Weights of a small transformer language model.
Size: 8 layers, width 768, 12 heads of 64 (4 for keys and values), MLP 2048 SwiGLU, vocabulary 32000, 99.5M parameters.
Architecture: rotary positions, untied embeddings, attention and MLP in parallel.
Each number is 128 + 32 x the weight over its row's rms, rounded and kept within 0 to 255. Layers, rows and columns count from 0. The size above them is the row's rms in percent of the matrix's.

# layer 4 attention output (transposed), 768x768, rms 0.068, rows 614-627,678-691,742-754, columns 640-767
size [ 84  85  82  88  84  82  84  80  88  86  87  82  92  91 106 108 109 109 107 109 110 109 107 107 104 106 104 100  93 100  93  94  98  97  91  96  91  91  91  93  91]
[[109 161  52 127  88 137 122 160  98 149 121 118 161 155 115 137 124 121 115 112 163  78  95  73 128 118 145  99 113  99 114  75  85 112 142 130 116  60 120 136  53 104  38 139 114 112 198 100 155 140 159 117 125 121 133 216 127 155 148 178 147 187 145 150 123 101 138 173 168  64 130 119 108 179  88  86 188 194 130  97 112 127 104  97  46 118 152 120 122 120 163 164 142  93 135 154 143  86 117 134 128 135 181 200 104 123 178 121 113  97 105  93  79 164  80 126  67 101 166 130 145 106 115 100 157  66 106 104]
 [ 64 109 130 165 136 111 106  86 170 105 107 210  17 125  65 102 119  95 108 121 150 195  67 175 143 125 161 163 171  64 107 122 125 158 148 159 209 159 136 113 145 153 109 168 111  76 171 106 113 127 131 140 143 149 152 156 147 116 153  68  64  79 149 174 186  98 124 120 136 107 141 197 138  74 128 151 197 111 136 141 162 139  93 117 134 130  81 128  92 108 145 131  76 123 163 120  94 182 112 117 129 142 100 113 111 118 129 122 126 106 131 168 192  95 114 126 124 121 118 116 117 135 112 127 147 116 115 183]
 [140  91 143 164  92 104 163 168 183 169 142  97 107 165 150 171 135 103 156 151 115  79 104  96 118 139 152 124  88 139 184 120 146 131 131  86 110 161 155 122  17  95 108 128 152 135 111 110 105  92 133 154 111  98 154 107 114 104 137  69 151 151 102 158 148 167 119 120 122 153 148  99 152 121 130 157 100 170 127 138 154 101  93 112 223  74 145 103 153 114 129 152 148 123  76 102 203 144 108 122 126 156 163 103 118 121 145 103 194 110 158 220 191 142 161 107 150 168 198 165 100 112 130 152 120 145 152 208]
 [137 137 154 127 103 163 126 128 185 191 115 162 130 117 136 118 111 160 130 107 184 108  72 103 160 103 174 137 157 130 131 137  83 143 179  95 143 128  97 119 159 118 137  88 149 110 148 176 152 169 135  70 141 195 117 132  86 155 164  94 111  64 100  90  90 103  87 163 172  67 160 122 150 104 111 166 137 128 106  94 136 153 177 163  78  64 158 187 106 150 112 117 113 117 121 125 113 164 124 168  95 184 149 125 145  98 175 167  96  96 119 185  84 100 106 127 152 144 158 103 131 127 105  84 110 110 162 179]
 [115 119 143 180 105  95 152 128 114 158 162  97 169 121  68 147 149 136 112 173  98 130 147 110  89  95  91 169 135 147 140 170 147 172 122 106 140  58 126 159 171 114 101 163  99  68 112 120  90 153 130 140 192 128 100 153 142  81 183 135  91 108 165 141 184 126 155 102  96 115  92 103 126 113 120 100  85 145 137  65 131  91 119  83  93 188  99 149  98 148 168 150 189  79 103  95 157 107  71 119 153 189  99 162 136 147 145  63 115 169 149 120 155 125  97 111 140 139 142  97 106 186 179 105 167 110 105 129]
 [154 125  98 121 150 159  88 132 140 165 126 139 132  94 115 103 170 129 230 123 127  79 238 152 116 115 128 159 133 144 153 236 133  94 140 192  87 136 113 134 111 165 101 140 125 136 147 100 159 123 117  96 104 166 124 147  48 119 139 161 165  92 147  76 164  30 165 193 130 102   4  66 114  89 110  92 132 157 137 117  87  81 145 168  93 133 113 124 160  82 116  93 116 103 138  87 111 123  51 151 110 188 174  97 201 120 129 167 162 207 131 147 136 122 154 186 138  95  52  88 100  90 158 188 131 190 103 151]
 [ 51 112 135 180 147  76 132 167  68 136 137 193 154 177 138 125  72 169 138 100 114  93 126  81  63 182 179 147 109 118 132 102  88  88 113  65 115  96 123 126 108 116  98 105 121 120 211 117 154 139 134 159 139 112 166 130 131 120 113 167 186 128 144 105 154 220 154 169 104  92  90  86 118 133 148 147 109 138 112 124 150  99 118  86 109  95  58  80 188 190 158 137 134 188 168 158 147 127 172 101  88 133 167 143  70 121 131 181 112 140 116 151 116 162 124 108 154 138 121 141 120 123 161 128 135 133 164 104]
 [ 93 106 219 117 143 104 161  95 154 140 103 107 136 102 154 154 165 164 115 134  84 121  68 150 123 113  69  79  92 113 116 125 174  96 167 207 133 119 176 150 101 117 157 148 187 159 146 186 118  84 143 139 191 135 139 145 123  97 102 143 109 181  87 169 162  77 152 123 106 134 120 137  89 109 123 173  39  93 168 139  93 174 107 145 164 144 110 104 141  88  51 160 117 169  98 128 131  91 115 171 100 189  53 105 151 110 206 102  51 162 172 114 114 138 139 170 152 133 124 137 145 151 112 158 158 175 174 186]
 [212 181 110 124 150  74 143 129  97 179 149 122 128 169 179 138  84  94 171 131 102 106 162  71  69 120  88 121 142  83 113 138 138  84  84 158 137 111 143 220 176 144  82 118  84 151  84 148  98 111 104 119 124  82  95 150 185 124  76 136  76 167 143 126  95 128 100 115 136 132 129 128 147 139 199 119 111  81 131  97  72 111 170 171 144 122 119 100 129  69 122 149  92 151 138 123 141 135 135 143  93 128 156 131 116 160 124 133 124 117 180 146 169 158 127 104  70 110 119 114 125 194 189 174 144 165 105 146]
 [100 116 140  94  76 152  74 120  92 140 144 173 129 128 138  59 161 160 115 123 164 135 154 171 111 156  92 121 103 122 135  90 154 125 124  48 183 141 114 113 113 139  85 173 109  97  97 128 190 125 156 155 165  84 164 128 130 115 132 140 187 159 136 143 106 149 151 142  76 135 125 146 112  81 173 138  98  84 128 128 171  79  64 130 156 133 127 124 166 162 141 154 115 170 134 167 129 131 119 118 121 131 121 152 145 117 112  99 221 131 160  86 106 113 149 120 143  92 106 140  79 138  91 150 166 148 143 125]
 [118 115 187 110 130 149 142 118  96 140  86 151  79 117 130 140 124 194 136 119 152 156  60 170 151  78 118  98 173 146 100 159 210 141  71 101 182  99 110 110 133  39 134 157 101 138 127 152 131 144 123  94 112 167  98 138 153  92 101  73 148 144 129 107 117 119  92 125 139 124  95 138 160 111 127 125  61 140 110 154 134 156 133  86  96 110 122 136 141 130 177 100  75 133 120 112 209 185 210 154 169 144 100  86  94 111 145 120 144 137 123  77 148 137 147 148 148 120 129 139 105 110 137 147 116 130  74 129]
 [130 141 155  54 123 134 125  65 137 103 130 141 126  85 109 135 126  74 112 189 185 124 130 146  87 146 144 153 122 105 111 108 119 166 117 106 115 212 135  99 202 127 171 124 165 146  99 144 127 145 113 106  69 101  82 101 217 130  82 170  69 135 113 138 163 149 145 120 131  59 193 115 122  98 127 152  98 118 136 103  95  47 127 185 120 103 129 149 127 156 152 163 127  74 104 109 151  92 130 170 110 127 128 136 140 101 182  57 107  82  96 113 180  95 110 154 135  81 124 126 112  87 108 104 165 117 158 137]
 [ 86  67  99  89 150 124 149  94 109 109 149 108  87 179  51 123 136 103 125 163 153 139 123 151 130  70 150  86 155 136 120 143 162 137 196 147 123 142  96 115 142 121  57 162 106  95 118 117  87  98 128 133 126 118 100  93  90  62  83  66 155 121 114 107 127 129 112  95 139  96 129 113  88 119 120  97 140  94 141 106 121 132  98 118 116 106 161 197 157 137 132 192 172  83 170 113 132 126 163  91 109 174 116 149 166 148 194 104 137  98 191 126 128  56  93 156  78 161 104 158 108 114 169 169 118  74 135 124]
 [105 154  94 130 133 150  93  84 138 152 123 108 147 119 154 191 160  83 142 114 109 137 136  75 107 100  77 152  94 165 160 158 176 158 143 192 131  94 132  87  98 138 188  91 192 138 123  83 114  89  82 121 108 130 148 139 168  37 160  98 156  98  95  97 157 132 125 158 111 126 120  89 169  91 179 103  64 150 182 131 107 129 159  99 159 162 152 131 101 146  99  70 125 126 108 126 107  95 131 138  80 170  66  68 118 110  60 136  98 118 150 124 178 136 149 118  87 155  94  54  96 147 138 146 138 156 150 165]
 [114 144 131 157 157 118 131 185 154 144 175 124 154 137 148 112 132 153 154 114 121  88 134  92 102 117 172  88 135 114 123 139 128 203  94 159 113 121 144 117 125  87 103 136 117 162 121 186 135 147 101 140  96 104 135 112 130  82 163 134 113 164 135 180 138 183 132  28 146 148 128 155 150 196 114 205 118 137  84 189  90  91 149 169  90 181  92 169 114 152 134  69  78  84 109  81 134 117  60  77  98  96 133 115  97 135  77  76 142 131 131 139 128 137  97 106 121 141  97 159 139 111 146 188  38  89 138 182]
 [177 149 198  97 139 105 106 176 102 148  97  77 175 113 138 139 123 103 139  96 166  91 132 115 116  98 235 128 133 148  74 103 121 124 179 121  83 181 125  53 116 155 157 117 142 172 155 115 166 141 108 154 180  92 117 127 146 145 171 195 136 179 110 136 126  97 128 168 131 145 137 177  85 117 102 163 172 118 113 108 124 117 196 117  90  79 124  70 125 179  67 149 179 127  88 120 139 154  68 144 180  73  69  86 134 107 174 155 147  83 101 116 145 129 118 137 133  88 136 135 164  89 168 128 141 119 105 140]
 [163 188 140 119 149  86  98 103 148 174 113  59 141 110 155 122  99 122 122 154 109 194 144 176  71 132 130 113 113 114 116 132  64  51 171 108 201 158 134 171 118 138 148 198 117 138 141 102  64 121 126 139 131  92 152 109 171 164 180 103 134 154 173 101 185 161 101 146 172  63 133 127  88 146  92 116 104 126 136 112 139 115 166 118 128  71 122 132 117 113 150  46 144  80 182 116 159 169 125 133  86 180 129 133 156  95 117 108  95 135 159 125 106 122 112 137 126  93 146 155 153 134 187 122 131 167 145 132]
 [ 59 115 172 153 168 143 106 170  98 134 140 176 124 102  96 135 101 153 114  93 107 106  88 114 141 130 141 124  64 146 134 159 133 128 108  82 165 123 181 121 140 114 107 126  75 101 131 121 147 166 129 133 142 171 144  68 102  88  87  78 139 157 122  95  85 143 134 113 134 188  94 191 120 111  95 137 112 104  93  90 103 105 143 100 102 160 128 144 220 139  89  72  71 133 109  86 143 110 159 130 122 155 116 148  83 111 102 108 101 161 133 121  95 162 150 107 147  74 175 119 141 129 157  86  90 120 141 187]
 [ 84 159 199 110  92 164 145 175 117 136  95 120  96 100 129 165  72 107 176 153 180 167 169  88 113 121 250 190  90  98 150  64 112 119 175 107 155 166 111 117 120 142 177 144  81  98 145 111 144 105 126 130 129 180 153 104 140 131  62 117 165 125 163 116 149 120 124 147 128  96 115 123  74  97 134 117 132  92 156 166 117 126 109  93 165 143 136 132 115  85 138 159 100  78  96 159 141 138 120 119 182  93 139 137  87 149 152 149 120  67  45 166 125 150 123 102 122 159 128 121 173 135 113 113 163 131 158 139]
 [114 142 163 133 126 112 108 138  82 103 103 137 150 109 119  57 171  90 100 185 117 194  81 125 127 119  86 135 144 118 135 126 116  99 128 153 106 105 100 159 150 148  84 158 191  85  84 129 100 145 224 118 141 174 121 109 144 116  97 133 182 130  59 142  96 135  78  80 183 151 158 126 199 164 146 227 179  80  96 125 125 142 100 111 114 142 119 108 152 218 154 112 132 100 121  81 161 169 114  77 135 144 103 135 118 164 141 139  99  88 147 140  98 127 112  56 137 159 182 146 109  86  76  91 168 125 121 154]
 [115 124  83  39 113 166  38 150 123 115 154 155 131 119 144 152  80  88 100 129 172  93 153 153 123 121 121 104 115 119 109 144  87 145 174  68  68 168 110 148 161 117 125  60 191  75 142 133 133 153 146 109 168  88 158 141  86 174  91 157  88 141 109  96 150 137 194 194 122 158 136 101 151 126  86  88  82 188 127 115 192 144 114 130  90 113 141 180 124 112 142 119 157  98 115 115 102 100 151 128 202 124 120  99 149 112 217  69 120  84 107 121 102 122 121 142 146 148 173 166 148 132  77 128 114 104 100 125]
 [158 115 126 118  60 111 170 179 144  84 121  95 127 170 113  76  66 115 107 143 173 119  83 139 149  79 154  94 105 169 168 105 193 142 126 166 177 125  85 121 157 148 170 169 138 141 156  34  89 106 122  99 102 165 100  99 195 167  91  98 131  90 126 114  93 113 153 152  93 120 118 177 110 141 137 124  66 143 161 152 166 107 153  68 163 112 107 141 107 152 172 135  90  48  70 120  83 117 140 146  61 159 142  86 143 130 108 100 147 116  94 101  80  57  81 170 141 132 142 116 136 149  91 138 106 152 120 104]
 [ 70 112 111 151 105 135  92 111  91 134  56 140 156  79 120  66  94 120 148 135 174 112  67 158 122 139 116 177 105 112 115 134 154  51 142  96 153 169 140 101 128 198 137 170  96 133 112 117 153 149 139 143  96 199  98 107  88 103 119  65 132  91 109 121 147 179 126 101 132 123  99 101 120  88 128 132 148 162 154 134 114 113 139 136 138 166 127 182 187 135 127 144 200 159 134 191 130 156  96 139 104 176 117 117 112  75 100 106 164 144 107 146 156  96 141 164 153 145 150 170 129 141 100 115 154 132 174 163]
 [137  82  99 130 176 161 159 113 147  24 133 122  88 111 134  84 131 140 147 158 107 102 114 152 120 119 148 126  65  97 125 124 169 192 153 124 179  97 121 145 202  72 125 146 107 122 180 181 133  97 132 115  67 149 154 168 114 137 115 138 101 169 178 153 145  84 181 109 116 150 171 115 126 162 131 138 116  82 138 167 124 120 155 124  94 173  58  76  85  96 141 153  97 105 129 117 140 106 126  66 143 141 116 123  80  95 183 170  99  99 120 146 189  95  92 160  65 155 105 166  58 112 101 162 112 124 147 157]
 [151 137  98 136 172 142 114 128 176 123 159 179 199 152 171 120 108 137 128 170 114 168 131 156 143 180 155 129 110 146 172 119  87 145 100 107 120 101 139 161  97  58  97 172 126 118 166  98 136 174 137 137  94 123  88 134 150 132 131 177 148 133 127 109 134 128 159  91  91 106 159  78 119  74 112 137 103 148 109 132  93 172 142 137 148 157 110  95 164 133 110 105 181 110 115 131  53 105  78 111  88 130 135  73 161 117 111 152 140 126 111 145 123 138  66 111 155 155 129 132  99 147  96 167 108  70 123 131]
 [184 107 123  95 125 129 119 130 136 150  99 134 140 110 139 103 128 111 167  79 140  87 122 175 143 133  73 106 198 167 149 128 117 107  90 111 163 116 102 159  57 121 112 181 102 177 117 132 113  93 141 131 171 118 118  93 152 114 175  54  70 150 150 113 132 113 129 107  90 105 147 120 205 126 112 156 111  90 120 113 151 117 120 135 158 112 125 105 171  72 139 105 114  90 131 136 136 111 123 140 146 125 111 135 120  72 130 158 187 147 113 143  98 156 144 148 165 138 112 139 119 113 113 146  85 156 187 118]
 [164 110 154 128 122  61  66 154 135 198 167 157  93 152  69  57 162 125 141 101 152 151 125 108 129 140  86 143 123  87 163 179 139 115 115 214 109  94 119  75 105 165 146 188 123 149 197 146 113 135 152 145 113 109 105 139 101  61 112 111 186  93 164  94 164 125 103 159 137  90 100  88 145 131  89 213  83 151 111 117 173 169 148 106 117 140  90  57 105 114 128 116 195 135 160 134 125 148  84 160 116 121 159  83 135 139 165 140 182 136 142 129 118 120  98 180 102  84  95 161 126  94 110 116 157 200 121 120]
 [136 160 147 165 165 126  82 152 200 146 125 102 101 120 149 165 161 171 153  71 117 148 134 125 149 124 104  85 139 146 114 119 126 116  93 172  50 164 173 141 139 144 155  88 185 116 155 164 128 116 145 153 126  76 128 105 154  45 167 129 107 119 123 163 142 145  73  93 127 100 226 101 127  97 105 199  97 111 132 161 124 114 134 165  87  73 189  86 128 121 119 154 130  88 137 120  90 110 122  93 118 150 126 124 130 105 121 157 127 144 187 126 124 172  72  89 132  76 134 108 113 131 134 156  93 154 111 110]
 [164 105 153 143  81 113 143  90  61  60 139 185 106 128 148 144 113 133 111 118  51 186 144 102 124  92 101 144 140 126 131  71 159  89  48  95 138 117 107 119 177 147 144 129 131 158 117 112 124 145 139 108  93 124 123 106  73 129  48 126 158  72 138  98  65 124 132 129  97  96  93 171 107 154 133 113  73 147 129 191 113  90 111  97 159 114 174 112 102  89 116 113  71 115 143 118 146 137  94  93 145 100 153 112  61 101 132  94 133 208  65  87 115 130  83 123 108 114 152 107 155 126 126 104 108 133 126 111]
 [134 106 180  60 130 141 148 144 119  97 115  93 131 159 126 132  60 100 136 105 127 137 117  92 147 124 130 113 147 118 113 205 185  62  90 108 117 153 151 165 128  81 143 159 125 126  88 101  85 119 154 117 134 142 103 162  37 117 168 118 129 102 128  79  97 124 116 108 111 169 173 174  89 169 103 142 164 119  95 164 126 143 151 105 109 119 132 139  91 102 145 150 153 159  81 103 115 178 136 166  95 115 155 154 112 111  92 118   2 153  93 100  68 118 106 140 117 139 137 146 158 150  83 138  96 139 119 102]
 [118 119 101  80 142 125 126 133 175  78 136 158 129 176  86 102 100  83 125  87 139 124 140 197 190  61  96  93 142 120 174 160 129 177 139  99 103  89  98 140 193 120 120 140 173 135 136 143 233 134 132 170 116 173 125 156 146 138 121 162  85 107 174 111  92  83 116 173  91 119 122 154 107  95 106 158  97 102 143  55 183 110 112 105 108 192 131 171  90 136 188 148 117 121 152 132 134 134 152  96 128  92 154 121 118 166 185 151 110 140  68  83 149 106 129 155 122 105  97 135 123 103 131 131 116 100 114 157]
 [114 104 106  83 101 133 111 164 145  99 197 135 131 160 195 156 142  90 135 167 114 103 127 105 140 131 130 102 125 126 173 140 139 101 118 150  75 141 104 145 107 120  97 162 113 110 169  84 119 152 111 134 131 149 159 149 167 174 141 122  72 142  81 100 121 161 142 153 113  75 153 143 166  87  79  93 140 169 149 149  62 136  67  80 120 150 181 126 123  58 110 175 170 134 130 146 105  83 121 105 121 138 145 134 160 124 124 175 136 157 150  89 126 174  78  82 120 168 107 154 103 145 202  98 122 121 139  95]
 [138 102 160 158 178 151  94  87 136 109 156 123 148 109 135 112 135 182  88 148  45  93 120 125 128 108 121 158 126 123 126 128 150  87 116 103 156 213 170 150 124 134 127 140 171 127 118  93 153 134 108  95  78 157 140  99 210 128  98 115  52 166 113 116 112 114 122 125 144 102 108 135 136 148 137  88 160 111 105 133 126  72 143  84 158 128 118 156 179 153 121  56  86 100  85 112 126 105  86  66 100 157 124 118 163 121 119 123  85 178 100  77  69 118 133 196 108 131 122 147 134 136 149 169 148  68 102 185]
 [102 103  98 125 185 160 211 100 112 147 124 134 120 179 198 158  74 141 112 101 126 135 154 108 136 106 141 131 106 123 139 110 159 140 128 128  67  98 128 111 105 122 183  79 137  43 137 132 144 184  67 135 142 158 126 114 121 181 118  74  62  81  87 172 137 122 168 175  98 156 127 103 116 116 110 130 172 129 144 158 156 138 119 116 153 149 155 138 135  12  93 167 151 166 185 141  95 132 106 133 133  88 117 152 136  90 176 121 155 160 192  80 119 120 128 125 109 106 116 113 107 131 142 144 117 110 125 148]
 [104 134  92  99 149 116 162  88  90 124 134  91  84 125 135  77 161 104 134 177 129 107 122  91 119 105 139 136 104 121 107 117 168 126 203 130 109  91 115 151 105 153 120 151 120  94 159 165 147 113 146 130  80 165 133 130 158  84  93 108 110  89 174 161  95  98 138  81 119 113  94 170 115  74 181 164 162 148 112 112  51 137 146 118 144 150  65 165 140 165 123  97  97 122 122  87 108 131 151 119  71 120 113 197 111  83 107 155  87  79 131  99  93 163 120 113 148 120 114 120 131 112 139 148  74 128 160 119]
 [110 146 133 211 103  52 116 117  76 102 145 165 107 157 127  63 128 103 149  92  60  82 121  69 110 177 147 169  46 178 144 143 128 162 140 123 143 142 158 141 123 160 143 122 128 119 115 198 207 143  97 185  70 166 130 133 169 100 125 110 107 153 135 193  98 167 128 144  75 226 111  72 153 147 104 148 101 154 118 118  69 155 153 153 130 181 121 164  98 118 165  80 144 173 138 117 167 143 118 123 176 185 143 118 111 162 113 146  99 146 167 131 144 160 173 107 101  76 127  86  94 143 195 102  98 129 100 136]
 [ 92 144 141 145 155 184  89 178  60  93 116 119  75 129 118 189  97 179 153 151 207 122  73 123 156  83  88  91  87 134 119  79 139  92  89  75 109 123 113 139 161 126 181 101 128 124 167 138 139 167 112 140 151 167 160 122 115 187 135 177 162 121 140 122 217 118  92 155 111 145 145 130 222 117 152 180 195 147 117 118 148 185 166  91 151 107 170 144 149 167 152 156 105 105 197  87 149 133 121 178 126 138 159 141 102  67 160 134 172  79  80 198 130 112 135 180 158 141 159  86 112  96  90 138 129 140 152 100]
 [126 124 142 138 101 115  64 169  92 151  90 128  96  98 129 179 134 157 119 130 128  74 144  73 130  90 137 102 131  49 139 141 112 143  71 140  71  98 153 174  98 175 166 143 116 161 149  61 148 167 142  84 182 111 124 112 140 121 114 149 145 129 109 135 206 148 153  69  92 143 142 163 128 170 164 141 135 132 148  81 149 119  99  23  72  99 108 155  57 170 124 103 116 167 124 126 101 154 124  98  61 154 130 151 181  98 135 139 133 179 149 144 131 166 151 183 109 110 140 138 137 131 116  92  74 134 160 124]
 [114  93 148 148  90 135 107  86 109 116 113 136  96 114 106  80 105 133  87 108 108  88 138 116 139 137 117 176 127 114 143  70  89 123 115 155  51 118 114 121 112 154 103  85 145 119 174 114 123  71 120  84 173 120 153 106 105 161 113 148 115 160 162 181  96 168  91 151 166 140 160 114 117 160  94 103 147 133 142 109 138 188 167 170 173  95 180 126 132 105 125 135 126 120 180 126  76 113 140 190 120 112 103 136 128 153  98 128  92 112 116 159 121 152 110  76 152 137 100 105 123 158 134  76 150 141 133 171]
 [ 51 165 141 196 152 142 152 171 147 147 182 110  90 142 117  85 144 139 143 135 110 161 105 137 189 149 126 126  80 121 111  79 112 125 186 125 124 154 150 146 180 173 141 148 168 115 154  90 117 129  92 102 166 111  84 194 136 186  77 133 145 164 158  91 118 134 105 178  76 146 188 108 138 127 147 110 116 122 146 128 145 158 165 116 100 154 105 143  94 168 112 132 123 113 136 190 193 155 152 169 130 156 153 101  45 124 123  96 106 130 174 117 142 133 146 151  30 168 162 112 191 170 162  96 112 147  48  96]
 [141 104 167 118 147 139 183 112  90  92 133 133 161  74  98  74  94 116 140 136 130  85 140 177  60 132  86 122 180 115  87 140  68 189 106 126 115 123 165 120 141 130 147 101 123 123 102 188  54 105 110 140 124 168 134 148 175 183 142 153 128 151 146 162 110 115 105 127 118 136 141 131 128 101 136  96  88 177 138 123  92 142 115  95 132 120 145 159 137 142 111 118  79  93 108  94 198 123 152 127 132 137 132 181 142 122  80 113 120 166  95  81 143 178 111 127 148  77 152 160 120 196 154  77 171 138 137 136]]
# layer 4 attention value, 256x768, rms 0.0761, rows 231-243, columns 640-767
size [ 94  89  93  91  95  92  94  91  91  93  88  94 100]
[[114 110 117 162  25 175  93 117 114 127 152 155  95  90 114 166 135  93 115 130 121 137 108 130 180 114  68 181 127  77 131  93 156 118 156 104 162  94  83 132 154 107 131 117 149  77 137 110  68 168 103 111 126 141 174 103 136 126 204 142 148 159 157 110 153 129 107 121 136 131 159  79 166 101 178 163 159 160 198  62 134  85 131  66 136 134 137 173 136  92 144 186 131 146 149 114 161  88 217 145 150 105 101 110 101 117 114 133 136 183 137 103 144 155 174  98 138  93  88 149 120 115 137 151 155 104 111 125]
 [156 110  94 147 108 161 117 166 169 100 181 146  82 136 115 127 117 152  93 156  68 105 126 153 155 147  95 130 136  73 123 122 147 125 101 101 124  77 104 121 105 113 175  94 205  94 171 124 170 151 124 130 154 107 140  92 191 151 190 115 153 104 101 157 150 146 122 131 131 161 114  76 151 102 150 142 126 126 101 113 120 128 147 187 157  94 162 106 156  81 116 135 136 173 131  73 140 140  71 166  90 152 201 167 110 137 126 115 208  85 134 131 151 112 130  92  73 166 121 141 117 117 190 102 124 120 175 131]
 [ 78 162  86  65 126 116  98  93 165 116  83 110 110 132 117  83 155 160  91  97 155 140  70 145 114  94 150 159 174 110 145 171 146  73 118 114  75  69 127 132 134 104  92 118 141 142 125 126 135 152 143 128 142  93 115 185  78 101 101 146 106 138 142 148 123 141 120 108 128  64 135 130 156 161  86 142 103 113 152 137 155 158 125 107 178 136 108 155  49 132 123 116  88  95 133  90 102 161 132 152 197 127 106 114 132 112  83 154 170  23 169 137  75 158 122 193 121 115 106 172 109 122  93 157 102 155 150 130]
 [119 180 102 133 123 155 159  95 158 133 141 131 117 166 100 149 110 201 138 156 122  91  69 150 107 151  70 121 129 130 150 206 144 163 124 184 137  65 141 154 142 151 141 180 119 167  93  87 133 148 140 113 189 134 117 184  69  87 128 121  73 155 164  94 136 193 158 148 133 116 156 142 191 174 182 121 178 166  90 113 165  89 136 131 137 138 118 171 124 151 105 179 176 148 156  92 190 165 147 149 160 161 192 136 152  80 109 113  92 210 193 120 169 112 101 102 128 110 136  91  95 124  92 111 124 147 109 130]
 [146 146 136 124 111 128  92  98 106 104  92 136 107 133 159 129 122 191 152 140 101 189 151 184 122 134 137 147 126 140 184 200 117 130  87 117 167 124 118 132  75 115  72 203 191 187 144  86 120 133 148 156  96 105 160  98 113 161 127 136 170 100 160 159 176 115 116 162 116 128 136 161 126 151 141  90 122 109 123  75 128  86 113 192  65 142  75  80 121 118 156 175 102 139  69 152 132 138  47  96 114 209 150 142 139  79 109 129 123  80 162 143 201 184 119 154 167 129 103 152 184 146 183 136 123 106 101 161]
 [117 173 174 128 117 138  69 125 124 177 128  79  88 157 130  84 156 164 127 103 102 148 135 130 100 131 134 101 133 134 154 137 136 126  73 109 133 173  84  62 135 104 128 173  97  66 139 152  44 108 124 143 169 122 114 165  96  96 118 113  77 129 105 143  79 165  96  99 120 124 117 106  82 118 150 102 142 175  59  76 118  88 151 107 104 129 139 117 150 196 130  80 159 156 126 122 136 122  96  80 130 119 160 144 101 101 154 101  78 164 172 181 119 134 148 120 156 123 155 182 152 129 127  91 134 132 120 131]
 [150 164 127 142 132 146 140  99 149 127 130 173 116 104 135 197 149 143 127 107 142 107 147 171 124 114  89 123 112 128 108 115 136 144 129 133 112 125 167 118 138  89 117  70 171 178 104 120  87 136 159 134 153 119 144  65 151 160 125 118 138 148 217 148 154 120 116 102 172  93 161  84 128 164  92 200 133  78  85 108 142  92 140 142 177 151  81 114  65 110 105 113 123 129 125  99 129 135 132 101 154 116 116 153 180 148 159 188 173 149 142  99 102 114 178 114 142 153  73 121 118 147  66 153 117 171 137 120]
 [177 173 148  76 225 143 125 151 168 114 177 137 173 184  96 132 144  85 124  88 115 138 141 135  60 166 113  62  93  89 122 165 107 112 149 197 158 136  85 151 178 155 107 125 108 123  92 152 118 107 100 125 170 121  76  96 174 139 172 105 131 115 131 184 163 178  83  87 115 142 139 146  89 181 153  60 122 135 115 104 125 135 179 112 123 196 117 109 104 121 107 128 146 193 127 180  78 170 115 143  60 166 119 136  92 171 105 108 126  89 146 119 136 168 105 101 179  99 133 171 161 180 127  91  82 173  84 127]
 [121 151 120 108  91 154  90 113 151 120 136 148 113 164 160  80 125 149 107  84 147 148 106 192 117 132 128  90 143 107 112 179 102 117  83 141 149 136 101 108 121  76 133 137  86 173  77 179 127  94  68 171 111  88 182 124 185  64 126 157 133 130 108 146 149 134 123  87 125 101 127 136 127  93 109  68 102 123 132 162 140 102 110 137  95  77 109 149 122 112 158  79 133 116 116 120 144 113  90 119 131 156 157  89  90 151 115 127 111  78  78 140 153 176 129 106  79 140 132 161 117 179 127 106 170 122 146 156]
 [ 64 116 146 126  87 126 129 141 129 119  55 120 141 152 153 122 142 131 137  86 161 105 125 119 155 157 134 138 122 166  93 117 133 133 160 119 155 102 195 159 146 123  77 123 161 132 129 110 117  95 134 120  96 162 116 128 119 135  76 144 118 138 137 131 123  91 138 137 148 129 151 147 167 120  98 139 129 134 181 135 147 137 105 140 101 128 132 159  93 125 172 116  75 137 102 121 138 157 157 154 166 136 148 123 125 146  70  85 104 182 106 116 184  93 102  91 171  83  90 135 109 154 171 169  69 164 164 147]
 [178 111 108  56 128 158  97 108 128  86 130  58 217 113 178 114 156 147 103 168 107  80 151 106  88 174 173 115 181 134 129 145 149  86 151  86 118 119 127 116 114  65 111 127  83 116 146 153  94 134 196  94 100 116 106 134 148 126 156 131 208 171 157 168 102 145 130 120  80  80 140 135 111 138 127 136 173 158 126 139 119 126 117 131 140  92 173 100  80 188 126 125  91 126  83  94  86 165 113  96 124 116  78  54 145  79 103 147 156 168  53 132 114  87 115  97 138  97 172  91 151 176 102 103 139 127 122 125]
 [ 48  95 145 144 149 130 112 130 168 138 168  86 115 178 143 134  84 118 103 110 108 138 130  97 110 107 174 139 117  88 132 169 167 122 122 110 175 146 128 139 175 143 175 117  90  80 123  97 127 171 169 116  95 114 122 127 157 149 189 151 121 154  69 110 110 115 113 123 131  98 150 128 117 143  90  94 160 143 145 101 136  58 169 121 176 141 130 161  63 137 145 103 150 152 109  89 128  98 140 114  96 112 173 106 180  72 136 135 155 138 103 118 226 121 101  93 117 151 139 109 124 105 145 185 166 100 106  99]
 [132 181 148  91 106 133 115 148 129 148 158 117 125 123 102 100  77 107 158  85 136 162  93  55  51 113 104 110 124 177 121 173 214 104 105 122 135 131 106 163 118 131 141 133  75 135 181  86 186 143 106 117 134  22 161  70 120 136 150 108 233 140 150 159 173 128 187 144  99 114  35 172  92 135 107 141  94 110 166 145 176 130  67 127 165 160 113  95  97 170 153  64 116 124 137 138 127 101  83 124  99 187 149 111  98 114 140 190 109 178 198 108 156 146 123 147 127 174 139  90 114 124 176 148 164 142  65 131]]